Weights of a small GPT-style language model, trained from scratch on English Wikipedia: attention and MLP in parallel.
Each number is 128 + 32 x the weight over its row's rms, rounded and kept within 0 to 255. Layers, rows and columns count from 0. Numbers have three digits each. The size before them is the row's rms in percent of the matrix's.

# o: layer 10 attention output (transposed), 224x224, rms 0.0863, rows 142-169, columns 112-223
# v: layer 10 attention value, 224x224, rms 0.0865, rows 143-170, columns 112-223
# q: layer 10 attention query, 224x224, rms 0.0922, rows 160-191, columns 112-223
# k: layer 10 attention key, 224x224, rms 0.0903, rows 160-191, columns 112-223
o142 097:098146107074087119139117083100124153136152127099201148133120143149117160185099228127144090092115183104147109127102108189125110117148135079109099140112098165079123158119105091088132120183167164082150163146107129112170126120163123125125135116113149152154144106191128069014099131147126146068137154072147103153051211166146110119136139076096
v143 096:127166142122126106203120132131136146096111109101183119171088147123183122133126149117107146155162094133129132098149176156087127142138126104234155087048105138122148172158161068123151144141084142076142122160126084094128167123114126110146117131134158129158087170114140156133060056145096149089174098111068058227076149106168154105163129045186
o143 106:142128032103105113130145151165138152129151086151144123097106122167114109146056110155162130137115103107135161156081112139103122112158094093084121188070154174186106119112122115136177154088154145139142146144114166092181153059134164170136132135106125117127038054147123150127128115123116152181116109107100172121069118170106127119137161166151
v144 095:126149129136175181148084154107148138164162099104126132166120138133079107092134136139150062148155120119172121137175170165156111160176126090198139142159168089104158116141156106140161168132084128118072162169110156122140110141054098199175098178091170121132188142090121132126191173179132111125149136107147130139134167137184110077115153126168
o144 106:124127142156157108092141134129157098132113098140129119140090183162151085160173151173161117130086125101154065105089145086185124183128144077161081150176134136152144163135158109054138121099137165066139106185090096170119125146083192125115080209150136093172153128077123120036107092169089149150112102112157052146148186099139126157172107123129
v145 096:168166130205101141116122098136101137132137124149124114089154127139142080183151057098170112107100049096126124071159117150121127149112137137124113107126112148107155142140124168139107192134182125086142121037132098129106134100132145146107091088103111133134125119085138120153161135087097130144173063152167104102112116186167075154177135085103
o145 091:090170096071130131132130195174114129145122153122103111068116072115125100089115179125168185213094108137115119104167181088119099164146113142154123148120166112176109155130088153139139171108101139137170147103124118167122152154136134111113143145180074147140122117146167154148074137143054081124114153122190076134174167106154111140134053081150
v146 084:168095095157108111090230123169065152064145103195200143090116116157120139146087119087117100122079063113156134075082083112132117113106137157152099124073073105174110147105129118101214144136190113152146097162170114108129133144160167135136144105186106135126085160139121127169110084137117255181144131072153122166119112097049108141183126102131
o146 099:126104113061098083144137132131127192126152163120159098102139149117143152053085197128142186160135117163172143113131158134124103128118115114137144151133084124085080112144121125136152113105126148185149167136149098112128120148186120129186152095140093153111081128203087174120069146110102092109115182150129166163065121110087160141142167093182
v147 092:138115165167163180134171124200111164178135126078125105107150145130116168113134087177093123119056134134198089066115115128102098119101077136113161149093147162142081084123126099146066091110176118121108166165186177129111106129133160097112131137136120112085109103143071103139101139058113211162159157096065101185141157134132160192124122167075
o147 101:111060188161085161116129157066099159115110160140095057180123143099141069120107125142122163128176116113135137078118140208129135121149120140080122101073154135147056171098108147071164089162100118125099098104191104121092103136122175129140201087149109119095136119127075145138133128089134170106130134134040172133125124109098115113131132140145
v148 098:135133139142093123158162115126113092125049122122120123076116118146155110127101118148150168139103136152113156092121093135100126098146117132162112165081069112137156155145084184139080149114090189146161167111133137153110153153154138127158086111177103170098175162107138121149122169184122157167136148115087166227137079112171129120124137071114
o148 107:121085084099087122148159112068097104110116131148141149112138104074149143041124170144129124136152148217170121066178097147152134103107127181102148068091097168157149098154122127128153173182125143122194127087131134140139058118102092166125077085188092139122155133090139089167109104143158168095125175163082161190113055136137154144145168111133
v149 096:127113158107137150100112114055112127125071166083084168115144162075119112129169069140099125106073144116166101113141124146128136144152092141101115121171130083130142184126109168142116166156135128144149106085113135158112108130123128142150157163139088133099211171140117119143112129153176075129110185172151071127134111153176171153113135253104
o149 103:108088229175132137120170122140155106188129155157055142135140120069127161097119112139082121081165136143168149190204070154136108169099156142151118143171103096083141123100159165125148106109112103183162146134103110148146032153131138192102141092192113113124208178027085134139137109117122134107150210091107144105181079160105182109087130105135
v150 091:148109128130107108108125135123093157105116150089118088164095115084136114152096115110119120104150141115113133086082142095077097116116098144152086089117136122106163126100204145136122123176131088243161125140166102123127128103133135125127096101138088103138141102131110159130178196101110126162155183111163158150150166098051164138135083118176
o150 086:156094123134154134151169155114105110141140084109071180134078102125128105109078137156131084157128108157110157142099148151139060133135211127090106182130102109119099191090148199143140148091105142169141167171075170192128140171155121060064118097163155125099079122148113091130063124115147137174170057126143154144126133131127170112140173151156
v151 106:122111083093105165168172131133111138146131105089157129114109154121131090069141101143146143135140155154093121083052089140102102091107106122097166143100145128096104077129085116121132156111113128131164120158141129128122127173100133103163109077165221138091022148152128143114096178163156139160112120114130157196121109163138151201060141187197
o151 097:139130080083155166135152078115132157130117132129159098131111085090146164117126093123136174125132104155108138053059127136064150103061082191095150136098124111153090104152141156086164104143122103105182111143096136085101106155129095124101183061109169137089111165089111142153110123097122170151135106133068135159098072108168142095079096129179
v152 095:156125133082155149172092112236094073110083160129108191084109116070111157142135023114136147111149169111113184117168138174085131085107123131125126117146111161134164195184111126085126108117145133093179101123092172116100133118111120119109142149118129102078144163120112109073141094117208114137119140125133132207183131094195049145067110130108
o152 094:120142081146089135096135111083140149172070210180122101142160100083189134098104145082114147074148100111120124138115161174136131130156150121202170110153157093106115119124130098093135134212125089085041114170122100141121153196128092145138138130065093160072109136110136145146135105165134182173123061095150097131154127157152129140124129163093
v153 092:107121205130188143167121122083100092172166079142094185138146160148087119127148167096103099119127110074166132104110194139115144175171136084136063094204101139142161113181136167111040092098122144183077129100125118155142134117120109080120174108131127178107151180129141125116109092135102108154100113151122113117162098089126108115113109138096
o153 096:124144168164144146155131129136129150169142107125098140110133081120143182150143110151118134075108126096161118166141146138092098168196083131136103138134085121158125130134138121217101163106098101114104055095144087155143168197118183101108156147162111104096118180060100170101119132090122087157134091156069095064191181153141136065099175141092
v154 091:132080140130111094152113091185113129173129129072196122120113157130094098139172123126149089113132038127111083071179126158141170130107120143120105170120173156091140154121125076096152098150187132095142118152083133047202119119162110173137174068142094148107101105176127154105103132160151151129092201138149123177088173145057118135064069114110
o154 092:147200149150113161078093151125106175107128152107086079174115181135148114158135147151140152072138106071089078156061139121103093106119121120105143113111151072130120124115086110091101091154142168132152083114121142053084110123146167100170121151104148226103062107188151120067109137107178097126076134086178133092128184169155093157112101130118
v155 090:145082120142076143043141102130115200115161134173188153108150126136073115145126125119140053124150172194135093067145120141091068147075153128161096184174154100158135019123145182079154127128112134097118177185137113128081127149173135150128116130160110194130138159136121063121093193144175193138119181119120135176089119111110174123179117119078
o155 087:143128155078122140108119119122116170114089120133122123099133126164163125130095070092133146086117143113167144143178107120102165136117115134114164134132101145151099131160112182118083102132135117119142195146136128139128072208153067141125122125125117099112187086141140163110151150154110150112066216147139118156112034080153133117097142126162
v156 091:151049151135155130143167088098098162116153155163080177124136097121171110112109136082103101123140134136105096109140120186117141134127131138116180170169151124144090084179139154125127179070153065114120142094104136116149114145128104102130132069098109083114168115115130113158124070168079104157089096097075126120156125155130094123140238140156
o156 092:079092119104126173144114162145097094126091168105165174106139121101096165120144079135133223190112149187183157071107144103155108141121087153164067098151110110140137124133156190118133214098118098135151078136122113172116083172128097084167105137161097120166163168135078075132140110160110113068161178139095087154176141132124116132112135152131
v157 096:157154098139133124153181124118113098099041136117120130066121179119186150115163147082231138094125199129139173111122130118136181115149131138121142084101114101138078168157127141140140205208110106166161243081108163097119102153154143108114089124144098169118198126152142089134123114124144127114134077163138174151116127147156123157120178106088
o157 096:110143089156090087122121116144109096127120167116133138109138062124136141111113128142078155094106174130086157093155106136083164118102132172175082149094098146180123105136107074149185198090120141211182177106076136077125106141109162151112101167161111153069137136137159123147121094151141166114020177084134181240169112155127125119102167117097
v158 097:184187131120142153051102190156127106127135109147100127112092158141202144179144090083102144097051130082201082200114112134135156120125095138074111134125146134143041104114178134173157144090100113147131131179100127139147172117139086142175148116173119147082103160156127112093077096141147136157065109163123104127125129083162096115123155126073
o158 096:183138140178117129144108097116135159153134162123112126220134106077111118126134121043092084049123152106121149147158163180174113157152119105139148169211078187124094127136102126111165070107091115075134131100122127063140135120141102087115151160122134163049114113152117087116101143131116123126143148153079066104168150124106100075141141152127
v159 107:068112154122165118088143096076155182099126097107116127187128102146103078125109087191128092161175079095227127176127140143165117165139103113151141141104127139155151122090108197126040126156103131144063072142080098148133108108089124162146151121156133106126142096106100068134081157126051125151147142157125134140188161133111146109192108126086
o159 102:147139113083096115035116092134101111139196144106134118121092170186142093202122103139156109155082131131179111172133123123100088147127146161117108146172126098173148179166162139070074158139102130109089093132198059150092121143098155119145129135162116106194148105111172102140243106100105160123111086145159113102108166115123221158168059152129
q160 009:110157098104085164104058173073107103174120101119104090138105158152095165129110171091103134157132069138113071129126166116109130116122060191079131127078119116133161121094142153111119107115133126157140167145158111132113120116133118129097148129070130112080164154110083167127151085115092094072197060099158043156132137109097150105132160083126
k160 038:119131131187148101096149070145097104105189134146096147161142068151135088178082076111101072138107100144160089116133106120180161074073158116122156154136143148182107107099145117141096131182165099180103101178162111097147125116142138127139115146129134139083159134132153075155134140128157167144101101140088161159162139120153108156124099155140
q161 015:134134192144194099106083060108101085081138134115124073191104110124173116104146161073080110113123109058132152095169113044119153134110109158053098101147142100092139117094134157152166143199090158129143169124107164136154118138073119126113098148148114145114095152118090104092154107140130140116052176084141142182115155117140160102100147144113
k161 023:141143127087106147158123190097148195177082141119141132088118206084109164116134158143173167128139121138063168106111169181087118151170122101160090128114105121115157164169119142125115086080133160097116158115098121144136147138146124130132155101110153108146126118135103203106114145103083092126151163141164099084122111105090116102145143133117
q162 025:100130148133156076159083091084118112105105098124175060134104096135166103100187167096122111094130148050133164117169140065128157153132077152035101077146149124072113137095111175156163155168087164115184126109104194166097118129046110124124107165176088152135095169094105112126122098169094116093108152090141113183101170146171159115088147118172
k162 019:141146126084134129149100193096132184183057132100117159109139190079117189133123169146155142140134084142075164091132187189103106163142112092128106130099088133137143187159123159124118090098148167112133154110106091165120172133166106123128176089094167083126145126125104167084134152133096084137164180148171112083151117117100157112152156127123
q163 015:144138102138092159131168179151180150152150164140077217103181150107088138178067076143124135160134101197106129110112121163120119131106201091203167170146099122172136105157110090126100105081165103158077118154169089101163124142221160098137114105094142113141144105150154146152110164065164127173161103107116123077193094141082127132115102142094
k163 012:113097118149094152102106138129146079147156157151144108095163083167142137100182098165124152109138146107208111194171122097151144154160053167133207071167145090127120117115112130090173159127075053127168115111111172121129093150112133130061136121153086168138079160137108043170123109146156131135142105104113133116110129161137138125139129117130
q164 010:106119151100183131121086088087106068130118139135167122159108121112152138071050104119094140149118150151136165065121161192152142094113143153125105141118094166100076181106181132127144080159101110078141140181100080139141120121153100168091130164107184104118087106160122130116195095119057103090074119121107171123103156116173127100188080096137
k164 014:122127139121105138149140105097110169126119143093171150169069162064143165139092085116159139115127093188058140112103120141155141120119219123134139181073099155166111173135131128124064103134169154094135122161124098100172109098162093108160151118115181125114174112107149149115147142126110111143106125154140145086101114098052084132215137141168
q165 033:111115139136151070154076084089106103094116095104176065153090104135186099102180170100114137085131172054154146124171139065113149147142069141034094090131143138066115140120099175152159144155087159107170126103106200154094129128056127109121115162171094151126105173085109114112128109184100115101112139105134114179104164136168150120098168115150
k165 018:125149112093143143136149173099128179204068150112150159094122198044125177131120142121178141138138106151064169095113181180082116144130157099121100143094102126123181164141109167125079092113155169124107136140111102167130155118162118107123159082110179118092129105126115173095127162131098065150136167172166098123137099112092147144145157141134
q166 025:176134095115113183101160142195143159184155149165088203112164194080095176136058091162138100187118107177120102127093119215119100105113171133209138147134118095174142140103175067100122104149149066136099119180119063115183106141195136165114161114081147108093144073157116129112134142082168144163109094133134171091121103126095128160171079121092
k166 014:168103163149093114153113133109144102126182082132151156187083140170128097151073102118112100160142099104067144149099113134153160139141181176110136153126144149120128116102152097153074070117147091135156141163138083083125107116154106131206093145148187139149122091163161093131142130113107191126101072128158157161033105118099109086144128147179
q167 024:118121151130159110160060080065086084124120097112154055147075114135168114092163163075096143091125156034140153120158156072116160157136080179024107103127163134065091138105114181146144138173098154076158131127136160171113120116083115108111094170154113132116107145091104112107143094161131107099116129115129113205107172141179111121134151094111
k167 016:127133125118169107153151107111125133194095162122126195124129170033132168146120144117174102159163098121091136121105141181092153121101183073121118174095116134124158157146138121139065130126185149152127132163117114120170128098200152140169155106134174124071139098132144155125146150124141074156133140164159092091129117105135151180142162131123
q168 021:107111134120150096154108122083141117097128085130114110141119093193086082163151099147111111103150157120125110109136142087150121099150098111117142125147141130159132055181061141212111145079168131163067136082134159151149184145134167048113122134156146094206129140081158139163077177179096192092153169128107107128202103064143054127081105129145
k168 030:125147118107115140128101167135155148105117133107132077111151122200127133074179150171105166093133175098165136151132158092099094146156069153138117068145161091094143136154091125140190154125072114109159132085128171133104121144069139106095105123163088116175114166123091128114073096145102139103130112094113131125136124148127164103101130105094
q169 017:095123157115056131130185142126093111139069130084112147162147089142071150175124157157145147141127125183059048121107085178089118110125143129139123132084148175132131171137141150132112125080153180178122128043140148089079114119114125124144108112140117145120155196099145167187113140115115083139189140144145117065175074137115141098081197116126
k169 068:115122100181139101106137102149130089070208121144112129171177051201145083158118088134102098135095136142196095151124104074161136137072117149110159115150154135166108086117134123138144147171146056156094113159141143101141126132132144126117112144129114139151129115143150027132109126150154213140090087093082173166126104107144126124128074150131
q170 045:152121105132124167091182180190160166112160153157097194120172154150096136156085079164134113161129097193129100120085120174137112110124184076226142163141100135197130079147150084099100111085140095160097128162117096098178138138192120132155145105084156123132143083171149127129117144105133175139138106145119136067137086109078100116155059152121
k170 013:245117108156136116173137155111141093118149055131198145126148168115112134119109132134118144082148100144109176130157128122157144168147183146145124136115079144102128134138146124144161133154118103103176157105089131173137177128113124131176172148089120157154079085131132118166142125085147154154133099118133143101047150119133164110110147109147
q171 080:141122107123107175095182168186147158131163141165090201091167170126088152157066079169137123179123088195130104117087106180127103109122186098232142162140116130187144101153154073093100110096159096152094132157126079098164132143194141130138140108088159108126149084172151126133124148084146162147136114149114153075154089106069105142162072144116
k171 017:135127098164109085118131115127116108046178138125125196168164133161142119176081153126113085178110159133153115183078102051137121104120175142063115152106110135120170131131135155152131133171119114122098142172144144080157138127196135066124114141077139130169111068196168095149149157143164210133108083140086173092048123077158148132120085127132
q172 044:074154157130108084182099106089112111119130058125143094147100109160117095143166164116136139093158139116139120140156120045134155105157066117084130120136174141085112107168053168184095153071135199129091132085124172152095141122062157079130096122167119091201120168071123149169122161162095105106168180128140070159172099109150105102068188121153
k172 029:092133104176109097100107102157144123096184082144105126119189072214144094159113085159097113140128147142186108135146111061150123120082099155153149108159175143203127081161117150130156146089168088166075107180160153106186180114126120134114094108145142130177155153133125047134100158151121181127127125100085179180165120100099093139149100179126
q173 053:156118131123142149164153125141108105142100165093155089170093105110144140078181174095145130110113144104110131126140127165079143142099130143075118107105098135069124202060177153143169128175074146113194106130105154142058083136072089166139139146150105173057092194108082131094147075134115127106131078118163096120076161192154189094098168131133
k173 037:133150166097142130176130116130105113189098128106127164132112179048107166126104131112204107138152099141079111109156085180099162126128161098167139172101084149071125133100123092145099104081150163127155119101125109137102112136125133156177137133129138108098154111124130161110161114123143091137111169169208061095147134137106122109132162112138
q174 083:167116075119122166093204180191152174109146172155123201112162163130080158143077097159142114157132106199125078123103120190120119127102185065219136163119089132183141114147153090104113120105138104175128141146093094075148118144176120151171147110093149130115153115160121106120115142116153178151155102133122135069139086120076114095137089161127
k174 021:198114126087158114156130143066122095134110178126141129165125179040126119153146135084202116081133068134076098104152140157121097159170152110153141163128083145092128113156137111159125145119121105143135182100091104149099081177088134103152185141098110127094075090101208146135129122141132144170089107140192122099104143122153092104101112149121
q175 158:158117100118106172090188172187145166133159151158096201096166163129085160154064082174139120179126089195126095118085113182128106106119189090230149159134114129183145102159153071096102107096154091152099135155117082088161133140196128131141143103083152112132161088171143123127119140088146161147138106147114149072154091121065102131169077143121
k175 026:142106077156124102135177126160151119070132162148119213139133147161090132139123128130118100190133167145185143164053115073145102063132205114051105158109113159092150140134115112182127150154103120060124142125148151059138125109201120082120108121093116142161115101170080126095147149136179159121134105152090133108068139101121152123116135085116
q176 045:079146138191139093165114105120142149126140089119147096116128147147172069161149152096123122065143161098155156123198127062093171130160093108079137114123140112133117110154035179143113144085134198134100107090167172156126192114047167133121098139179120120134141166107142105142110200187124088142166179100097071173156136081138121161084180172142
k176 038:124159162140062119102094077120092162145135140107120108119141105163109093155082149092139133126133156081067144147152110102048115170110080111168160101151116116085153106197100182104133090056211137143133119175122147149120169130150128133154050123151128062149183124135156146170149172151076136124146184103153148127173136097088117107103138170155
q177 068:148128087116180171127186184207124144135122161109101180146130152109090148110141124144150126142156088170102093098102116205099136115125142106173135139086093128144139141115165068115128108128115135160167113106075115096106083133130127172135180118129155137079099152152102139092114074123155153138181076143176111060128099170120134090087133158093
k177 053:153116143112151138178165140147119131181081184111133161150128186028110145126127137112197124136133096149081105103142102178138143109146169068137114186103088142095106141094103095139087122110108175115145140071102113127109102154113123131167148124130132135068123114127134181098156107130151096136148120166177066097121130133130111130111161118131
q178 057:113115074136184077093099141098158158071131143115149184084155161147167151181114079189075084106175113079138094110145166071141139126134096096158086110123108096194119083193062110160135122108144097146065138136110141120172191080141142129084136133138132092196149115130142112089118161127175113206137140137129184095107100062115088202151108162098
k178 074:155126111175158105132095172121136112157147103167160112104152150134160112084133157161086133088180099095133135141175167088130122137095105155141077077127145066203111153160131165092144158151119130141119149157133124160111156132061094100079142107138138125158107187128110093147082136124110113149166140093095120127122160135132155171122117124111
q179 096:183134094123127166125157144169110143134155103118081182124152176139083122137101117122152120162131099227160087131064114148143141122123173076176143196123128127130119066130085072169080160063161100143067097120133087089161136142173135133155114099091139116164110067162143143140120135100143151170093120183162130096198077086076094125128093123104
k179 055:154100097106170108118162112096121130123106100149139222159125191100109153121119095130161119149156107134143147112089155060094071127138159102169116182137119180095137096083086115161127115116123103093121163116096117090155139126174130140181110115107119095157137065124129150098180114122129137151101113197157143100121126097078073125141153094113
q180 106:140073092100123098077114097117129094128084109149062110101172128119078111138157168144129129126075111166122182112115102154083093117133135077184152116118174040168153155112134160143114090107117148143122087144137120090126139118162114143145108141165212059161165118112160124086121089148128224129153124131190065157110147050104104085074115130180
k180 113:140131122115091131106156073056206082143153090097122122136142136136120136137171145090049142155112105139114098122144156124114166112129135158148145144152146154086131163187180076132162116123151139134145132074105180179144140132181145102142049216140131103153127086144145165099065082068138133151108130131108129148140125144144118156157158167116
q181 107:124117115144157184127109103089126105097065185175102139130147134109125175156102090109145133141146144106077167053131172148157064160166113132168175105097106099123154148105121132167126098106155135166079153098045095093123093110104126108092135097129151137154130108103150135122184070102135184212137089151149150137109144111140065090175117083151
k181 125:116157132133196078134153119076078117068082125176130202137139132164087097156152074121104145113197094125108085080159091078107079111202111162081147151130191137094127147156134150099129092153133126062154102158119084154189129126187087087097100111145154129092121128115099178086127086115134241159103132167103110120159137119159159061156117118157
q182 114:131146141146095147104112097074125138088159093119128138098102167106072144092069102088127169153120191081097132109125134093182182137109107089102195166128093100162173154121082158069091148163178151135090157101194075128102134109087135192157163182106122134180131148101141134110160138180088133111074113123064129150166113122130137058176082077078
k182 134:179131107107119151137109071173064152103103183122175117064122165127060133144125115158113141147133169063141089113120129160143068142182134135116121125125078172174111164136128095091107132106173168121170135160126142192178126122117173090126090145125062094160125132153087160138102149120199130100143135164135135110100141133167127078072171192135
q183 118:128077107131143150049102177156117101075161160095154149109049133134127109101156127212138063093111112117088096108159102151172176149093132130111098134120154139059126102150151176192108184142103075086143106136148099125125136143157143091111101102145142125072179159143092121157124144149098085119079153112091073061109118131123116153154144071171
k183 133:071135109114109118166139156044144163161153181072086126095095118097132143112149158158096069143099195145137016168150102145153207097155089114173116088120087078123148168144132153154122121093105145096188134132062084144099130121193112124120178080128159130125110146142107139132109135168089146105121138106147089158112164131114048135181072096089
q184 137:126126114177113117162162127146181170219143164161153107139123133090099159163062069162103166118132151139158057135118104091124112102100191136137111093139156117142096105179156222158133143143097100139150131121113077107127116140164176178113099159110155174087152026129119149135200178102151168144117130180141118111106163048148147158127135164162
k184 160:149090175130148122081149116164058084209146059151135077119098073095122083129119071122151151161118113116195105115137112134118102114128133100145206150088064151156132149098119162122161074117114093106102094126112166119139122129183125145060085109110153096118149123134096130151170175065079122134118154151154094131130136147129092116136105169081
q185 127:198146117116084124119154117120108136115092148113090078111194179172141121147096127057097124140122099124085126126120218119161124090146141079168143139109127114141130164146121178153163136133113080100137122150159152143123140118078128201132156156182156113133108130127126144170141091140160133119093123108187178125099081149128127100086194096137
k185 144:186133079135120117142110176094155072102193211095085121070166204111078151147131123078053086106101145146150179135143160099103146124107130157185149133160164133136082146182170129116126134089109141121093120119125145128115117113175114150094119090108085104114097098116161090121162123085110123142127147123112140060112122122129183053112145176131
q186 131:060155167088116144088079144181192146131103173199109073133149151175088129142124084088111105183197149143164135142110114196125115090145122088105142134095110106205131118163148117098098143124079137103141084127093150154127155110131130131147136120083126185120152133140152133123101136145125112147120111126087197168146125125083096103064118160136
k186 158:198175155165111148146136167164155144152102112136150153050135124101132099132101088143110128132157106104074159150141102154098154184156124103098097157084144137122131116118198106166132113155205119164114089085111164158098147136119084103155070143117124136164133102159145092085157153160133130123103143131141155151187103119113134105183137140162
q187 134:119148138048151131128157086150090085073094148090104168108072127159145167155137170107154107154126197094117143192152151078179119138101153100148084126095173135146106117098157072079120109045127125112102154139097100167120123152107100167155108175112191093076179099129099138136082221113131147138110112135167165131159076178116118096136125098088
k187 157:103083135091148048172110107158149134163063074110056125120118072188137154089096206092176109128087107042130129084118111174153165093090148120104086170110213075143132157146121103124111189127183132080135125165188142086175133118144083137116140098145070064130126162142186144142150182094110143128128132092124108120106144159151172126109114113122
q188 125:136133143139100213134116149130126108124161138191060144145201122176154127192151158142184149170142140148116130100110143093092093086146135100127036151100088102162084126131137071177112089137149089149151115101151132117139130126144111123075072114144023125120153172122104113157112081165128119065142140139133115134124104127180143160153133136110
k188 146:092107165084207083135103164167145161128107189149133136089131114123113119108121201139118141143142152158078137096110132085126137131085176075089150114121088083040092113106120125110133156104112113090135116130103102125118149111119140056094107147150146092116178144134134075106117136097150109166070147113156106107125118118141118125108155136152
q189 130:132109168054139145093102152093144129145157182159100077136158130114149082113122113080116135113139171065124056106120117072151075116119104125100092149133090184099176037117148135127124156188085145126187159100121123118139122133130103141101137098103097140179170131112144140093128083128057153106169148090155149109141182085119139091088110113126
k189 155:113162149082182107087084123133128151140112108040169185073128128119146142133110097099114184106144150154149054127131105110116118194177131125109213221132166141083119129122165109140161139119063078167118112121122133151118111118126132108093165091115114132129138083123118112130152096121126158106150163053121102137133140107104180132101168068118
q190 131:082114134120105103158088152132091090119156122174133083131126114087178150109121098158169153099191152143012151110086153162140119163104121121111091176184183102137158122185149103155083095085163147132143107105118151180123140121155147119138093108137113111106108117135100113137119103141128201159077166132080172170154134173122135140122133080130
k190 147:143125158114120081122182174161109094087170112125104044076137127191141135129133085109138055105207143114090137135086096199193190140128142128051068093137127110177149146121132140088171143118065192134095117103135130088170107155105113139109071159087160135123116088129122152162148143109119149126089185081153112169171127137141128141152132136135
q191 128:105097081079088097160092077118099132089117140108102161119133074164105127108136148118109087086130141143138173144150140156140093143099113135124079106102131065132075159180103122079140055125120089137077134183161157137171158121050160137073100141136110238154118159131127117104100128131154084189099102127148109137149141155122104083080146098101
k191 146:096178068148142121149110092201096127087112149111082102118166073151168163076082162143118104127088136045088175150110137153156140131039066184172142103135112129108105098090117108096125114160150124086197140139163139173110119140170165081081038115154123132160089138109173108131104139199144154129099133102157093102141154129126149084122126142090
v160 104:177070138195168097134085143168144132123170135141078175111117147142192165145122140171079089113134070098145101088136132103105137118166140126118072051189185125104112091162092106172156171180147174148074119147032091143154150115113115115061118107119071167080144138152086119139175127140134087123150101155136115139132090146102135141149132095139
o160 099:124137197118106149178164152110143161093139129113157157153147149112126150114142080150108174151131162071111113164140086122170089133113135143130099126072174172135079148084166145116152108134071167102133122141155144052057091000191117115140105118107080104139120138151090155135201104070097135122164117138148119135090115127186150086169156137141
v161 100:150111135145084153126175130119092151127121127177163142103145112143119091167113049162189150121109123102125152177101110159112068134108120173141135116089051091176146183158084144142068067107079087159121165118215126133122139094127089115119126096198086196091055140146110157139103152100132096116153156160140092133126091067137155149180096156097
o161 109:079174129116121152165137095107139145146162106138211118131099145155133180172116150104159142137117126094120129128111141183126167084110108046095047064146134098133107132112087102085168209083174113132119078120040150102161115165168176100138138121130146122074151150123085134054153115052091147113144138145177113126103155194170151130118141093165
v162 101:156211159095082124171150061099128120195199104134114141160157136133171123157186173088077188196123097077152122178125181070161084122140155096113074153085066159130123094128138181154131144103114156128139132134064142118131189107113129124150135141119139134164080135211075116108167095152144153104121175118149202114127143152124054172140141132136
o162 093:113156130105069076113151071108161137116119129135139092142148156158190158183128132153121107132154103152115154136141165081104165142113171139115113117169117144153175160140094115146133153137128172145129119195094104151166138041138072165133158146112096132083107134157052069097128159175131180094139109106125140158157129155115083109105150097123
v163 106:147118178128126109075154126107119128131105127166152154142107147163138120098156154092115097158195131156088140154117197123161109121109181121119085152119108113072121059168214169094165121118117156096134112208138115152153145152118133153100132116181154173127091167110117107167138215074137082152071141151120129100130122134077108114087161085167
o163 114:128107135103123105109138128124112123142045174083115086119146115099091149089112149164162131138145146165100127127070189120077190164113070123123135172151216134126108134161121183121092084123112107080139088133125167155165181114113078139155122128110126150091133185188119096101098166107136100132120094116126144125154123180131114103096118107147
v164 099:101217087135088161115112110147077189101169100112148129102091080152118092121146131067093132132088172139120146180081167113113143126138096158118134153079108065104128181121164114129162155135121131195118118140119158105125216146036134147117141113130154155155116171162142138153154025087142102188158086137182115090092131158152074059143183103125
o164 103:109182159109147144116115108099127121087100120079169129157165145114142076187110102118139068076169066131111073104106162122100178159118158081110138070077125119134120111137038102133116144153132111193155162116161151155116145134106106123071140119082120129132113130145178074093146154122161171144049129140137155140126100123120140120116104146100
v165 103:111115104105120173167168138156113189188124141105153152111140121153098119116122155123081106098164185075155139127132061117143156091126107165144123119097102151115119126077122154074155164126164174115149183119173129138146133138120128072156132159109128111143098106123087075088134172109079106082158142100172096164103144131108095198174146147170
o165 112:113171095189181179152125183121114124111119145145102106221134167063130142126121140106125130102116109104136125185160093129131104149136100166085104115144119088109123134159139183081102158139110132094128153116112118121138086028118082137123083181165169125153095111035133146121151161122061116070168176157097085103140098153106092166131104176133
v166 092:127183113141185136102177126147112092143150150156145119172198127122149165158104116097168096167170154134137185073140167085046096110144117168156082139118103100145139191162156118096152117166165130165141136169095125142096105138077072110125173093141104125110162152093129131125053167088177149139134109029135157145157144132156132113102116116056
o166 102:110187150108094091101111140178093138161160196129159178145193079146132182131130141069164122077140072133139097166092125077122097123161067143123126174092085138173178159144127192137159120111168131072126131111198143100142162109115126096183128070149143113190103139117122093120151131137114103095173100110130123128121140130128113118157141147184
v167 106:137094077119107163155154134165109157154106113117091093071128098134086109148143158132104141117124169179184073200109101110093115054098120114127126119144155138177115111162139102158173148082089133199106072126107115177116132150107141107095074056085137124127103063113137111069120115129226145138157130139223132138098123096075132162090144196125
o167 104:121124084120150088208079158122107164113126090064121153130158114091070079183153101103125130139172161139142187173124107152140080131104127088152120163177117070108112063152121141148077137205121142144197165149117119155195084128069163115137148113087111088157110124166137136110085138122090089139121108135220143135063120109173135156124142188136
v168 105:105096153112131126166113107160131018050164118135118191162147136168088088142132116133148103156104095146143127148134087110067119134172147133168097119120085160108143123082100085103111133142128109188116111128132153112093106175147156043124118060070109074098089218167083092122125124191117114101083138131115153112100169129063100157107100078188
o168 110:127131181100129132143167127144187078125112185101128103156094155080125107134201168121082096163181149075134170109113062156164185168097146120155135194168095169138116142109165121144144121155157183119096136107149139148144053046104078190079147081120108127142155086073152154115097113144147103117137138102159107138067172104092115060099129133127
v169 102:134076110146135105115083104155106125076204144120151167108123101153157108144132097117121126119141103153153120140150075018158145110113092081128149150132135111144138188137078106098100105112088128167102118133144109150064128133090131121158166145111104198144094103086125094163111106161119072150150123090084131130155138161143116111141097078139
o169 096:108129127102132079147119145134142139171104117098095107147148098126117102170097140105088110106124104135083119147100158153143091085111138176098117083109131198095121135145079128095119125125120101132150176088115107087189097098168115106116165081097112173101132143098104190119130120153164127089183146120111131169157159154113125128169144106095
v170 102:097026133101099087091137101154170136145112140166186146133175170126088120078151154107146059091119117144143097156117135123096131111091152104160066149113147075143171141170089136124126137190105136110135173139135138104148139140104100088155074140109143155157118153071160135140170134086115146120179121160182123155149145056099107062116113115156